config.toml
hidden_size = 128
head_dim = 64
norm_place = "pre"
qk_norm = false
init = "normal"
schedule = "wsd"
Each number is 128 + 32 x the weight over its row's rms, rounded and kept within 0 to 255. Layers, rows and columns count from 0. Numbers have three digits each. The size before them is the row's rms in percent of the matrix's.

# layer 5 MLP up, 768x128, rms 0.227, rows 10-64, columns 0-127
095:171123112118167111105102104071135138133186080114161128100107128055158104176116137151124140114125090107131094080110131135136148135092199171133066159190157110101154077129101177139185177127123145125111157169134155084167155111074102094107151128090128186076062098129125078115111155129136131138175101168146101093111163145162129087150116141146152138115209099107188160127169090165128197145120
098:130195071072129136074126164124164103144089145127087186132112124165160123142100098186178200142140144144151119113138138138113117134105125055172132096076179155117137167153149105136120181159148138125140077131132128132158145101117155080078145097054109115073094107096147126087120128126153148176108129202152119080101128121120135099067114093121080190064078101144116116130112073138118164071144
104:163072101125123163144152121122080156118137160139098103119151175139140131111146130191100123102083137144124088129091083087155080165111077119183142178118138117061081137124177069138148085126122049216113124122133181170126083153138128100177119112169199112128137147089110088162161169132153107120125122215120144101125152150148144139138161117112163098072086157150134204125108147133081123119097
097:140160105139108118112084063107081128130141132157180152132111209116103102168136147121114143168143193098142136140139196116105151148090116084136115171123146106072111106145158113076131165091136089183161109142168147116079160102169097083101146176137143179079109074137110075141085133125144117099140079136123106108143116146240081132123203143107157115115157096170096105148132106122096187100144
095:169170114153128134108163162110134167165118083154076082133151132149163164128092121189088189076138102124128131057095137126152092156120116088094121150186092170106168138096149092166141095126140150121101085151135134108124143151180116083174121111122132055112104211112094153147063102132127093109120084131126139121076088133115092149102103137133135134179195066136090112184089106085110198108124
102:131152141103083089172159079119093131176174173110151103179119165135141162123141147095139131157169179073072127137145068153122178132073139187147079166164130166154152108114107110061161145130067152127153126157120172120081136081194172123133125140131133141144107052114099123186112099137193130123125120152104145182171127103103113153146157136137155134143043121101160109106117059136103150168142
100:088128127121127100149098101119138194146150121159161086140152137181128181128108121135135075082168135147071098119136097194161126098141146095116118112127112127100134141128150088153152174186129095155166120102102069104159097107104148161099166113163100141204089149085101113166111128117091156088130159127163117163162073216097087109173118187093118130091068143130095159174125084074098149191157
100:128158147098170051125135104154163087153144135096110122089112158132134114146133113137075164102176183054103070073120107094137109129153133109178075138168164134141111083137069130172175112124100116138133131189146145119128130151144149174100098153142177113157096162138124115102081102138153121096082059171114099088123109132087103153178160088126102105154063107196183146178128151136145157055111
104:111114146122142111128121074151151175131151169101162159123142103124073108072172122109090134138123144106111170125134095113130145165161124190134155150115154081101082167112163075150091083119133133075072045143126091141143149154076082126157162127156160166090115124133092122118127146130174189097150125115164161173131201144085118125045144096116107094124117146222118094187103131122119175184144
094:146142159131090137063119147139084142093155148107141157110142071116091155121108126163163126142110098186128115155142172104132103105122175059149157110167133092121099155069183115164091151121140171096081155154094083186098125169105128158116152143195103137108119085112094058142104189115124094132142192162092138142158154150100150072188109174131175112105099088092194152060140152116138115138159
121:176124106092138160085134109136091173134133120077171173079179140181130213109119130155109139123086115119169149146119138088157096135121157064075138155163060156118133109099171145134156086117155140083074130145170128141118112115143086114099179153171150125128111117116088192114089045091110112170078096174169103101145136159142140146168129131141133199087112080099097114123188121093105146156094
102:122142159192178099097069098122134091121096151125174118117098167079112099092119125150127172119084137186112106151146163146134141183087109129103115129082149105100110128145164095139104123108080078127112089164133143146153143158133095134140124157169181101088141096125142144058120109195144129163097158158157163143089152124018064115169177128107164148071134160106161182121165119081115107132193
098:155111108105120152149067091123191111157102104131088147132086170096058101093088116141061153096136193134099136137136091178151173126148146116138157075137102076150114119145108123148098169181108132131179144130161207129166177089176080157125149120169165099124136121178114169103125118219137149133111096108104095136129146147170146149096082154126085091107115111119094115110129190106107175057125
099:173118142109130123110165146113135163146148095161132112184153183080134117138146181120129144152110133154129118071149100114152035096117109097142125132093150176168175114101094115113125125138054112117070080170104160164156168126122130124164149112079173208143117118125131129102087134189132138187153128157053152166066151130136056162132125155122076130111157152165147124105174081078106095164163
098:097150158109111091159080153113119101168098156094159081141069133095138180059145165184089115118138147098113126137103140149171142148102125166109154088188078143098162115120108123078156141107118153124132166186100178195117188080167105145145160138145165105157151065138155093134100165120119104106122165150100173147182137108115124141122080149157119131155120127148085076072076108063164096192100
101:186192133060127133130089156094155055118070176136104144124119112088123124142127139137119137116108210131205163100174152113122115136115085104099098123147171171225116150110112142152152062117086161110127146112141135106179168097126136028149130152162132091134141099166193126103148147126115123134109117124133056160114132152136100119129079154126125075123123085144141134149108060140155154166117
105:121164155177163123134114117183196155151096185168108082176111130153067127125131091115149054162174181166084142143133103186102143070116148114173166135076127092146099133130099115139096135147122114144127092130184154166121121149102059110140135120070143115070123141142151181124109162093116134106076088102132143102112179138166140144127132062158140066119084122093180166084101153118103085120087
104:127117089094159071144095186110083138163169145138147140152126140089110103195110133180144157123141154175125172113132100150136112144085141184110113115080155133085138099060092056152164109120089152082093168087136119071131149163087086143064124148104130178151102119178134103103128077154174136091162214186141115120130164095143160086115118117153067157094123091104158155108170124120147154129149
099:139119104091131134124113159124216148120159099129102088095159143117142130140073144202150126089113095091088078136186122120113134098204120104114160122158180174125181146136141129136124128060070051147168130108176123108090132106126082148134163156179133149094097039116095131119076164134148130124149102107133126114137153117171146125133157133096136168117149150145141073186117127131026164147101
099:133163111109161090139086150069161098122101144193128117054125087155132161141126130147125079100105125101158118131150090114178118126062155092158097122099102166111068112096102104072148121122102191102102151156134131107172149159163182106080160182139127141142099184131135093163112147174165152081152151100108152164080176169103094111149128101099072111093108087113119191132151134152183103184073
093:073117108074106098086128198103075158075177110111123116101097123160132117166136146081113107134097166088133181104147110134170113142096124183128136131151074086084147150137127154154143082137141117140152106151148126114142153117117102157113159141164128130071176174080175126164162040088154100106054150128099109088112111146153144085122121176117180142102134157153151186149120137113127108012140
117:143157143151120131090146102121139151199116160043097128147207135160140159066080136111145124113156099094153107114129108079148130092042083112130170157204092081110155140098107151127158112140139119115169183163141097102087109140135125155120116160157171094140098128148102149098120057101154145179119099135145108130119125190123100178155106111131125082177133076075122149073166131058144125154160
108:134127135098170062131121110105152104157097129135125147117144141132095141099158101147171147091173214113131109107112180178106121121157127146150121143144111101097178077116149177087175073184116100149088109185093119093154172156152216154140121143115114127077154087117128095140063118105088041078119146160153116117119115164121133116145117135138099158143163124079154164139137075128143098144022
097:158166138118154154063158143108138078118162159106067128120039125145131136166089121142130152085166100100100131052082141172102131143149128099115134150081115103133162093183108122093129131114139123114111128125173144104111081144188125107104165124186088130097123112146094121190105192181132144161195098139159137106136125111086167147142161131141162129128137001152148128145148171089159170094131
104:112135116139126108144108159127130206188157059156160122128131128110140133157132159132076118118127099067150123131187117097130136219150122141071138107119198098098155113097151174137089079053209105128114182157113103109143143175118197116119142128112095102153146134079131136154071096120075156157102142130084087156087122145158121114103096116194169131139134165095114169150091130085102131089161
102:160114164124066099143118086120210094111192135158095173119109123192113164102100177205142102101126143153080151132110103073175172147127113146146076112176144158076157059160148133125114118133110114150123115156143067137106123160095138150103163135151154167132100159056115157169135133185131145125099164148192105127104096112114116120176141109122130105094103068173088145085121117153119207113135
091:133117096089107122098114103149139106164084138118132156109077102182161147107148111187144107132098072099134114138083145104154109104126141105127140154134152157117155128177162115106083145150121088186147060144144126138098133110075203113024140105170111104157167134161145127148132139103122107113124128149120126108118051077090105127166147088062151038082134111168125114170140061118089181179165
095:135139127148074161123201151108169125132098111070105063154087152180094150120112102133149187129109140129105132154132149182132175098146109139144151130147128150135133149129124127228128164121110121154169089109093138101112130186105077058112100108113146076171148137163116071116143163135124073126051127112110074124101123132092172122145138139130210095119073169112105107108131171096153101181061
106:156135152153087142112128108159147150157147149123139120097176201125108136144084152135231130083115084126133154132090082102153164104188163115130176119120121127081099158161151115090108105085107119164152085114098164204098129106131176198135102150181133116097113124134110155106121107189108101210127123173131122163144095121136117125174142149063113135138088107166198108153088117089112159069167
104:110134102125103172138112077105134086152155142187069112142111153138173142152082146102116100156121120137130112129120133122105086176149156180141157098088111137133178114123142123089092123066154148117099068152123158081089187098088050182086115104102151155084132102127139169130078157083118177163143150153061118122156139156119185097182198083185091136153093097126172152127097149129142198138108
103:124148159124106098156112130115124206171100124157095113167127071126068144096109110116089180057254116097152142172097152101143150112072132091119116110043110105087111149110129138107113111127076137101089144135143092120139136090128165137130159091139161126148157134097145064149183136140118112133155136128187099110201134120127131087135134165136045110130111134122115141130140075170079142138179
103:125100176131059145067118182144126168159075124152137074110116130192072081135134091129126137113092130121123150085139082092168111153065186134147087148103055140196163079117147111124133134192122129127172119155176130099171101126073136103101188197131096086117097109155133087102154132139164090149117110126124106165200132093171113104162173131159155134102144104138154144151154130093118165102144
099:133131158122100148125146140115147108146113082136155078088085114105083127154144054131134147177146089099151124138167118152135133100123155158175165144103167110152085118078200124108088059138104111111132133137112182133184138130172092085132135089143122077084158133103149142182083068089137186118162120123205108153055128137120170085119146115114155143184062197143140182145169150126143107173141
094:185161143156125134131168130132087102199100100155162084109133087135118134178115064111157166147104151092222099138141105136160127130129187076071120157164219146151050172133164115114086118095134143139166119136121142102087126148136124148126148097145099101151161133146131110119134171119160080146090107188097117113112071134136168121131173171118146155089105071129119065140157080075150146087135
095:122113129172106137156151090117141111070090117115096121096165148022067131160153150108118126131117186179121159155085119100089126162121134112136095099114105236143135133132095151189154142098112105143117125125165128161132135102085098108135132158071185100097170146156058118136206124156170123144108143079111126148187108133120137151164090078168107125121147167166132090186130097107167153111169
097:120098118150042079118155139098131065108172164168156088122143110078110147064160111133098140157093185156085086099126115124178098181115119093133094098093128101121129173163081116122074123085129135127128095134125159097105145117145101121162108176201112123166137137148104131206164090124139126141133162184150123133087070092186084164172147094085114069105123059159157120160110117130128162123141
109:182147092152143154140101103077099071098155149141152212090103155188164157172101144138196150087049085141115098132130133132136132096139126122115181181070077130143101149129080134172186105098146128121103120132108133144160134136142118092139166160076085136144134148096144163141173130084214159141116132096145108053133113148135064138139102111110105142113128194153104090082181134132126110098140
102:151087126131100105111133108160128097140041175113174117072166163083153152067120189098137060153118110113165135093131098128132111173140144049134163125083117160127174125168164121088111141113144164127118100081105148108111097124158124147167143176099171115131152157076097131125137162112180125136129153123158085106160157109136133147113059061168181095151097113100124109136131144136147218053095
110:135166128134091084096107135132157114124160142152113116127139125148144170188097133155111112130131149100076140161138079090095133064204195160144117123066155083135121145061116178151100107096136106151113102102119107051139151117166121160093150107121107164107113118046108131084067136112107179122081163190182123135120145156135208104145190133122082123155109084106156142161118110075161166152141
105:124144172146128132140105146123106075102160102171185084162135132120154142164141111135112130114130115127135174076119132139170142134092142132139120158073114114160088105080116184108062157180102089083138107169114160106192156176124102039132102117087152127081226160056119122117135125127138174134089114098138109103125141065175156115130203131140125159131118127130176211108149081139151121134167
094:076103135047122193126128099127184119104143182115095130167142090135174142054123132143110096167159179116173157150136139087126140140166118074106139076140133081095165082123096124142088129113098144129167052120131065124085083114124143131129138152120087183099186108119110066149152107085178119096116149150211151129143125145077117122151124170170118082124119109162123178159145174147119113174131
094:132154113107132098100153187136135035213093161048159118134156131103095155076138136135129204145142140122124131124147126149084085143131144053128154124160131122102093164172065131149113166160124146112158171143090078111125144160145131072070059164082149110129088093052132150131157127093100120093135149129127112109142088170107164131156157181138140150154107143122168118124155205100140135153125
098:118156106087115077151134154155110146053141143154103108148111085101144077125130133165198137093141134145128140099150174140128114073107152151141132151140117173167126118173124097171106124228128120101137116169101068129207076134156090142137117124191121146094164111114109164188128107116185124080135109089157064160140114131103073153044149141125147087092128112128149115121164142094134126086050
101:152136088090067139113108090090106117088091172142137140140168070116108122116123105159142133115167075142131118116113148127161110151082063087180133111089097125153158131150156142113146140100136135059178093130110112159110148109159168158144131118142164182151105104128137135122113148195215129076115155117079094117180161107043097163193087109182135082174179078140139119135146087145173101173143
096:093077124138150091196124110109106164146170115105151120138102101144173158154119113130128077134116191131130101059127130135080104070190125124153142095100097121120112084148139132148089124145121094090110136160124170155092104128168181120122125142123113117144102118112067104147180123171117147103099044131231099196130164162178177110120126130184115148110107125143205150133069165100109134171085
088:133108094136184127130067177170165118178149160127163139134091092080127134162150187117148113090028131182142124112142136108162081148138091144106123133077093138095153201192116142074169192145096104160112108111132103140094191124086139152125121126103108125164136126121137086139146061175119056150092084127144089132117115116142175136103134105152103120174110070172135122132084131107127186130087
098:137159072145103088068146109135138103182136090096159143099141143174171177132115116148124130112093117117098101128174116139095160121148134142206135141111059106201071139066117147117164134134086170108119076133094200158118153111131122094184157065120149156150121170120121109134119058122087110102126111124151100137105122135099142193133091146152166193111144138117088106048128046135104169136124
100:092097131112104132152162141049120126057173179119119107173091182123141121080141084167180114089130150113125098079096093146216159113131159140128170153131060171127150155141164187150099147166181129150090102155109128086106120073123082125062156189112112115115131164105087150088152129160136134129141122114099087137159180101119165159194124094100119111091098156109153130141165129109092172103141
085:123168149155157144186083069140150117147157131164138130122138066060130182150117126082153163128113158144110123136136116158119067135116115144091044140124120128109118107156163147150121121102151131091153105135096161115120139096079067105133109105139146171219145166128135152145134083148155151116164125122133101187111109140104124167098192108097075185117121063194120169054117121150118223145114
098:138138132130106120054125113141144107105106190112133129136117134132186158060141107187178104075107134115096143130150134168113086088149153109137195157137146097130124169109148103121150115121187157127102113096130066146169077182144148188163111112114220158146179075110179158188063168081141093087089142082063151111100156130136132130139149120135108140086132096156163080134132116102130096130089
084:140077164134113096069099173160180085139094160142134111158135129107152101104077080143118079105082168179132182124157153148186095152155106172150132092158158112098161125155099082165102153107125170107136098170032098118112131112129171109162140116194183160129072114141075072058135102142142117141101092136105124159139128109141160079176145132148173089151115126100117089179148128088092139110116
103:149121103122172107079123097126135139156194180177122136162108185153148163123115070116145085145173138063116090133088121079163171138157116134108081169134119110149096142099161185175103182114188079123144113136122170184162122062158101109160153188164167043141149078097089115155138114104091103128148091119096111132060099145162123131126099176151147128146140133105076126118128095101115151149175
098:150146140106097103120137157171078080102102182096165125117170143138149133120137077159086123180165110155156094082133151110096070074165164104088145149159088109095146151184119159146125147175169137135150091179158128130122140109096094084158078122167186209151097081121103172155141222116150134100113093134150116118069126116144135144160157109128121110097089070186077170103113135090103146134110
102:180161119128125189101123093176131070190075107144130176117171169119083167106125123156082094080069131146172118173148149104102182106125079128066162106094068197135160080118157139167138161079115097077155155127096151133138097099103142094147150097107124123135157153105159099156212095098135145113163103086127152156106073157109161142147130107119144092138138161095141153144114150064152131171133
107:192120108110139065177145148102133071117149124081085099126139156111129117112129075125166097160091142154121080166153157107148194165108114151112091117152193147160142193154095131166141156098141081128171120134167164182149109126135168109086144118072204139126090141111086102113178170146130144084104170143191131064150103157117131131125103135157168129109136148130172093057106110079133142055144
# layer 5 MLP down (transposed), 768x128, rms 0.225, rows 10-63, columns 0-127
098:135124148094166089086137140093124133117146135100159159137093148142095140161169072165151080184075107100130122130097155097162109118094079154152110138099062136154113175134119101158162101121164140149115104122112083134082128079163082107191108111120152073180142158100078136143186104099185148128194071206171114149163142113144098103157131148120090127191110117131172090097142132200119151178163
097:065159112145149158079132149156149166218161130160166110176179192164153097097120147134174090126167145143132152168107133140110083157089145102098149150172087123129090122061170168133160137110142155167144120108162114117139146108111128147136095133151106101120144204132102116141153129089099144142128159170119088188128168058144126127142101148108198187126181159150058165116096088091113081151160
095:097048094098159119172183079095156117150184169078122141137139100190117125126099115123123131106146163097092159132170096140119102130144105117082105051146137134119115120110124128114070099124120168128158139148159063126110073131174159056104090070181123191149153094169122135151129148118096178163151137065123095167126160114080131129151119189169079160103181131103122097147185109117132147097106
091:111106118085112072118159106111188163096155156098085166121154157140148104153112156085101110125100147127044128157132121135108061151098131067106163164109102109161115075059133187121106118134128175209142049119184086080124156105129134095122108093067137140186142180122121128094111153098112141089150132176090139124076117137088078125130091203101142127134096122142098092131132148098153140132151
090:141140104155135159167150076143095126085126140153173147114111186178070097104177112088111149188139155144148093115113153152116160143080130109139088080127150092064160081084111132102157131148195154200087145100175140134156126088097088175085134106168163207123099081113144119155088122104185174102130087166136171095162087107112123099149072137075131153085179106142138111120135142133145161105131
096:162110150089081108129141081155131106122088128141128214121137194142136120095082112101145123072157143115146049130128113163157129072149077104119098079130167139083160121116111036116158149131066194081142152171145157136149137096130129166142169058133085091136099074109100137156134138171152158119141102100099145084138130135169112099101147166133148152130159138126127156162198135081149135086192
099:155222089075102071142122190101029141212139127141104101133156157096106099125116127136168115179098128116106163129120111150170077113098136191154072101121157142154075129119139150130195098164158174092093162132102136159100097152113158188133181105143093107136136126157090158142107153124189131142136172156127110080100129111123131138132083200106125142115149149161150107130095132143171099154144
105:140169115134095115156165133099174137096131072063122184139174128128158106090183169092176146111056093122135126126100122149151113148135158058114094175150142103142082146136122079119125127110100149123125123135177104160150083130069151162100097096146040100121158162110181149114194107090120073082095115112137152151106127064159159155111120118109173135075101095080117176198128095117107143122102
097:155137142072143168184120144142121095126123129124187120125080117183109108069105092123140120130125133156159104081116107133169098075117188145093175170160159121128079180112122087106086158095166153123119107159175127101135098159099081116211129069170111106183083137097145066133112108145106099085149081053164100124085113111131104165089138132142134123114166189123135113139166183068104137090109
099:137120092164163154102103162130145090099146113106139128063137083076084110107113118094101091158140129115117086142082105141100187101106134091159029128167102068141146124176220148187165065087133148118140159167163065067140081125119182140088147106090129109114112130088170127155117130122135137153139134101130210128111104105111111102076091115086148157102174089147080126112113141101143128126124
133:183155141146168186108108123187126172116144176183157114127164172178180151128116087143092132095151111168158135118135066152161178117109156102117168200121078146137097137131127170165195118141163108120104148165136111183146121159101162127159150120159163105141094142145140140115101117141136095201120096201172186131111179141119113121171152153166182128096116069143156124100189120126132092181163
103:109117132064111106098139115142168109150144135110098137099180087139138115170123146131182144121156153183121118105173122135061178131112138184170108100152138164115122152189088094115100058112114171172063168139126111099090068142169097118114153109140089178209158143155079178078098121094105119136171178120173159117106161147128157103155138085148154098117124155134193136138159159124146045120147
095:145122146127091141111119177159145103105132133184101100163128133127134092090101161133157076157135103166142130118070045186125172096091167155163106149120145159132112136129089104124146122079176169114162112140193161171096135149165111137101132160097171081158096062134057148152111183134124093127104158191170116140190120134160110085084118099185151138147105158188147136127200169114090098118157
101:146120103167222088143099118150080104111172120137176080101058136136140123131121147107081145154106202097156145160128164155142126119151070082110151117171149127152144170104183124121064145155101164076147171108113095125133105203124141126206087075105141216100073160112150092114100146141115127152136093148122109131114107118151134159125113157158116146108135089170165131086126181109173172113151
103:093127149150153151113104131062123146129168143197147076159127159105105210142113171133122121114087142163115137147129117098101074121155126097080182111152068105094155143135133130125148127131150055110166139135113084160098143155141134121096134115184080128141147160185095122058124045126066103077154205126112126093062160066124118138166161123097125092104083140131095143146097157118106130159080
102:105124133159049102074108117177112083136137130092110050150199139118169121104176066135104084143136184094173106140141128122145130106086129087172149158099090082145054131140096116169100047118148120146126087141133130135185106087082181111151097165193152088156158127130082129101096095071160156158185129130116113130171091141160139151138153106102130104101178104152127091147111112138149117109116
101:173113086188129183083133090172107143099104156140161107080153100121101109098177116157174080187152136126154130089125106112096136096107130118189150146141183169165104108161154209085173140112132104088113167143152103168078098147113121049157162080122159085152119109122131128131086103154161100125157131148125147171123093133121084162106175069125137162145103133152168116087109141209134165116192
093:118151104093108189148113169182203141119126125091119115113083142039136150158180159076125120157101131169171137108096111142153121118119156105151128148170046182066154112137181096075081143085133170093103177130081145133123113142113172126099138104148121137122151127126053174097131164127098149143132085076146133101184096108073050157131126092123140098131143105124119151143132076149101136099171
099:138154101143140170149112163106108121106128138170134196130087156125108090132118120092055119137151151185154096146107119121162205134078160168030089185107097133135156132071122144028146081131160163131159129177098113099153161120167073191144147121117100141116166143138172097122140113093129116098114130090085170122126155149077142156158125131092109088130122101169123124168125140078153191089112
090:122153162129151146109156108158151112102167104122136106165112164045193098118111114123131180157127136109173116125147130151095181096066174126106214105119137106066123177142128119078072208110109137127127107108092169136146118049077086175107112082107126148125089102162097123131191104126091129112112145119094076089158147141122148139114128127166137134116115144177100093201142195104146106098164
089:177121113091120190139127118122135143153139146141138132154068156112194118137132147120102166149164125103075068101071174160041108102172183108102178162171124123077078128118123128073148175142114117096078147112159093133120102125085129160144114124147111107115123129141146122147149105177124183095061141090134149103126142172181041124125181108104179083063111155110160152141115117108175160164153
110:119120121178153140138147160203148138114190138182109111097149094100155071113127154154102106151118076125195118136126132134146143148188151105158137107178133171150180067161123179151136112145099176115097083171116127152141137114154153090116102130190115157140159172125157121141097146167128148157137207093125159117108149145098116081116178125075168198109098054099089097123101100095169155179078
100:078154146121237133130159082149132136148105255104115145129117100171099084152103093104139126139128098108124163164179136167090141121095182144134101122117144139148142143164144102078095130109158144145123132095200149182121112187129127153102146168122103083108103189055101144122097115135144105108119137144121158147160084135127157106141172117121149134139141196158117165146120115155203072134095
111:129131079130164126120099132165130108104127080173111152146040101135077119144124101137186167160164119113123141125129114132193113096140104170056136153092164128105161117186140142117167124089136092100146151178158132130157066136053145063111083099149136142151126125133100164132177150113134158130151122169141066086148127143186139143051109117179111089137116102118112072145125186105182159058159
101:144030075130203122086109157146151118143104175134144109095135171199217164084123116153098102175088117074138165159170151127140135126148098101157137116166110099124145119124128118173176139086150156115142171123083168105148103144144168077073154133161142142189157141135110121070105117157090130155052125145118112082105072142117132143126159122126113120061120088123162139139085131130159073129165
094:153128109100126155139146153156100128162113056105180111099111149050155166125133067187127168179185136143100104131142197157099162156091132174104118116121177104139082136093081106081167096123094137135125084107109196130131109116105152039111097109108173099107147085157148118125122120112142156117148093112079098151170131148147110144105138138100103086129167156081133100115158103167180080214114
084:133109097146171190135135128177146174124168140136147143158129141082112109165158141160143142177170121126104135061159042079107106172195187174150113103126151159086130108163103111131128091131079068132100133108188104121168092104133120086110028126146150141117142100119107090103150093201121109181085143171121114148134152117093195152129147090106143121180115146137159133126100083111175146116096
091:162110178099197124140112099110078145108132096129118187205133111089100184151137109104077136149134080076112155178150130141173121085129123159158125109146093123124168131140085125166118120168086103141128151166078134144065114173122134126163068151167133114095084079103078108127128183100153148179087039132116182119153161054105100121112144130085159109152096128128151141196098157137111153122115
098:130139150154133129189157114154108088071103159145157126125102113100123167113112135139112074161166102117069154146145077121154148123149147190125100118093187155135106126172129147124183104112048119100190141114099120166179166105094107134084101156168173139133154113197087128146125104128154188211059117121089114108150142121154113189048110092118103107068136143137199127118126124160133123161123
106:105137120083160187095146101176152098122147066141092128106145125118125072085102112092152170073129096139112112117166166115104163100102194130137135089132104110130117123079124159115087137128119135155113172163045147159145157130147165149162171129152141173130124129143169208116128096084126071173097125103140100128184087179067165115098160068088115133076095146153121077127157092070141141154190
098:172174133074133118076142103126210108177126173132114098145165161068159061099098147110115127136089134138129161142122148135119154096110123135139089133164151069155124145118130134162141145129122150115183088084115138053091125117126111177168143111160066097071123140146135091124146108092149168138138138080128136139138081126163140161096148101151133161162134178210079172138156168007128143133121
104:103158248150145103100099144164138155137157094136175123093114161123124140083158106172097120065125183059125127158141143141161086138114138090069118140141168126162160137127099127093124163098125102203168101177128132104173151143132193151141145175116136140159112128101206111126165139162075121132130133145114078123127116118186127089119174164092089139093144146158149147146160205141161165092157
094:153105130216143117082144096104138162152181108149125096116108155099121127068119137096116184133120105126107069072068166146164147106095138166156126140172116145097145080104126160154178145082133127117176085139133126180068119156138077127082129146148126124082104158132161129095095095138188202172158108120143181134171096140168108124117152137123120132130211095165089106120124186148084058117153
095:053115072094122064147119154120153159135169091104126086178107119132145066147108126079122158137141105099061119107117136149041117136125115142103094095145156181085186108167143101134153190133061097127178107078071130115150075135091103103100085191165148085139136127174136132160152103150095102117141158158195097126071116119139088138110127139088124093132131076079116128141106134128082155135148
097:115046138101181140146092137139134118152144132180104124123103131166053147149112151140064087158091109111116132119107076148122105068162112117191128123126139155166104148143136141136113125162125107224161172117132097163153100170148126095123163189099124152147121123131109130089134083127133127148178175080184140065124187116122141183085082156092188129098113177107135151061089094160086139111152
098:122177158126131113147168124155107099135080147200123151090101174161082127176160145132169133154173117176119118121098146137067106088150152195125079114145156179138076119120118161188152150119144072114128087161095181175078161105132122048173127129139111189127100134155198105157143145065120096119137166142083116133104162129103143130150092093165092143114126121086186117129149066151081141110094
094:082106085158132109010135114139109152105100142125086131092160113093164131117115137087176135146111106183135135136080144161109149154154147161137109199214114155140194138107152127179122154127178122122157080112133142156112117119100120155107094155061136083145193124129100106090147111147168179070070168134167132120107113111190148132089157155099156146109106115143114187128126127149165078177099
099:110119104122120118126100070118052086090130151099119145143097110199113148084128188168090112122124140122130190136142138172104174146122150050107154140170126192147123171143072113126101101128170169126073123130099167095114164107086184115081140138104162128158136132126104119109143106093146049146163154109101202168108148106166169105091082166120158161164102179083172121129135130158144175109081
115:089142071067135133138117129134141130137087062196083168166135149120109114189070132067145124132106110133141114153136088166136166090194159122164162151121139129114107150073144179131075155113201086166088140143118061139131176120157086121184172082124094148131107102138189168190134137124084125143139173133160107113164094156095153131121157086131134098127153147118161106165109098071154171093120
115:081146145126122148163106158134155152127104141202116146135153084124110151140144138096083152088108113176117178168144146100065166136144130117131099093138098115183126133178095195113165112203146086122161127105102138130132083115163156084140175178146153152146202125121116168097139117195219095041122064062124138097121109119128143129178102119177136145136098104115163143105134138130156164106083
091:124116120133164136093127143098065126148095123091187119124131122158110139109114086158213111171111081121103158063087188156125155134194164115131133064214145110108125143101145091164148107110105141126165086128159106142070066156109125119146142135095144121162144194066182118084125097132107172124105127114153156085151169183117137084080161172121126189174108117097100137146114148158165096144156
103:120086101184090142103116091158170100112118130080137119084152141129123159101097134088095144077135099095106113101118125096146101085138095072114149142135140117188134153178134096089074112144078122151171134153108084138180129089133136188158091063114123196107085125144145108115130107135014147230160107131140055191162119109130153130115156167145105160129134116119101121131116130138186170120126
104:133157044158172134178116181155123151127133133155187120152149103123103062137130129135122186114157108103157144115138117067164128110178122147115124121195095082094138168113128108064136172137204141170094140125136065162138120160169108155147095105158152087129123143084120114131138063082090137162119148107122138116113127150090130097108091174112105103070134174161067100142044149146146170169080
097:095131092167181138105096131139112125110127175109135171169153088126102115138187119125091195157123170090129126197149116090131082154126086120101141116130168137113187084100155150157157101190144139112080074103098117126125144137124162152155131142064109124186170156189100133106153144137130113139196101125184100181107111171133114159094174086146087205129145122163169147097196136111170078117160
099:112107139175119118144104188101182098147126106124124137077158129080126153134153094164195082150107170136171105119077134147109113130120142115140144109077122113051060064129118094145111084096148121142067115096083140148129120138098117132185140157153119126097117163130109058106115206123108182081215167155160112133124132124131169150146095169096122140106069142189103097116160119182121114130065
096:157105064162101169203122127176128138115168093175136094152149087143183079121142126132134173099164138119158134153124114147170102153108082121063149174095159128155156081095156189112100115119170124144157094138167114155111149045115158096113075114142173145134159092098118118111155084137152094232123158103060145131117150101115124109144098110168185105114160116124117194116103116104182153144150
089:095150101156121154092138131124184228143189112099147116140132099177094102163133110064070149103156105144162132098077089195165134146120132104108091126179125137161156161154137104136141130172136119147123162170157101100113090137085089129048111168129091108101180131151119190181088144148145124176194113132148129093137120113170083112178122130110135081144108087118132064146098154106174176137106
114:108111173126175169135093153124121098118158170131145146143174119042150117123123100122177149157155105052154098128119143139115166057167073152128118163127147092103120147139128102111138145058131186127132150159053151098136164183124172124069207209166077085077123164113116151147177104115108154102081138166132103112149138085101190134142116091095122107158163137138134133133098138119160127088148
092:139067127224121171189149048177110120023130109143135086088124113126115111123114181174090115159104183110107051173122166077127175140137147158106165169159086167152118147059145173082117101115146124162115100125150126176152159146112087122148127080118144140159165079133123134124127125112133113125126122157093101093205165117146150141139139136096112145126130156105132078171125129112098145154142
093:160106160160183094140195137129134145187150103074140153136135118122082152163109113095083099111074126089124104114133136197142123183166102164145145089079119148115159098186139120119156171112134145137115144160132149101127113095084132148075124118056123056121107112218093102085055144148143109130136135125137112156072113092128134129182164204145149156125169171161081127094103167122165082107130
105:135095129156148174112095087195096084164136201076111162132176144154158097129040125139119132154132181136167172136163112162145156115095163161116144115186110119138116142144124076069077134132131139162091128155099135152134170078137081101151140086128128104118168155125113099113103194157146178124094116114104143098183133103132141095124122143155172167148242157141117122103083144102066088135132
100:092096133153157107112104058134168133147118093136121149076189124171126145087169130116133073162156168184123113162147139097142058159103104166173174074088116104097156122113125185156165074125138156115112123098129156145153118151128174101093123094078078151101099177151105129067137157124164135088114127085135156098165105171138120029110121215127132155070116094108165143133110089149153109116124
101:097039141078166157142120166134132124195095179158126090125096171116079152181132146109122129098160129098139107147067117133102120154170159152122085133150163190130137104144105126153100131116125182140114161135058077114119114143121082183158065138120102196112083132084114113096088130119111122089163109162135125108094168119056132117169179142121058175080120133103127112084119087155062118118117
105:108145146089108202148108124136091126113095065147098135081156124170161074102152127150140138108144106107141040126138100177104098110153136106048107157144149128137108194050170048149119097162159166081121163144113161155180125124166134093122177094120098127121184095132139154189145152129106103084138130088113140148148122127114138112056082130097104128157123102132117168081116158154071125127188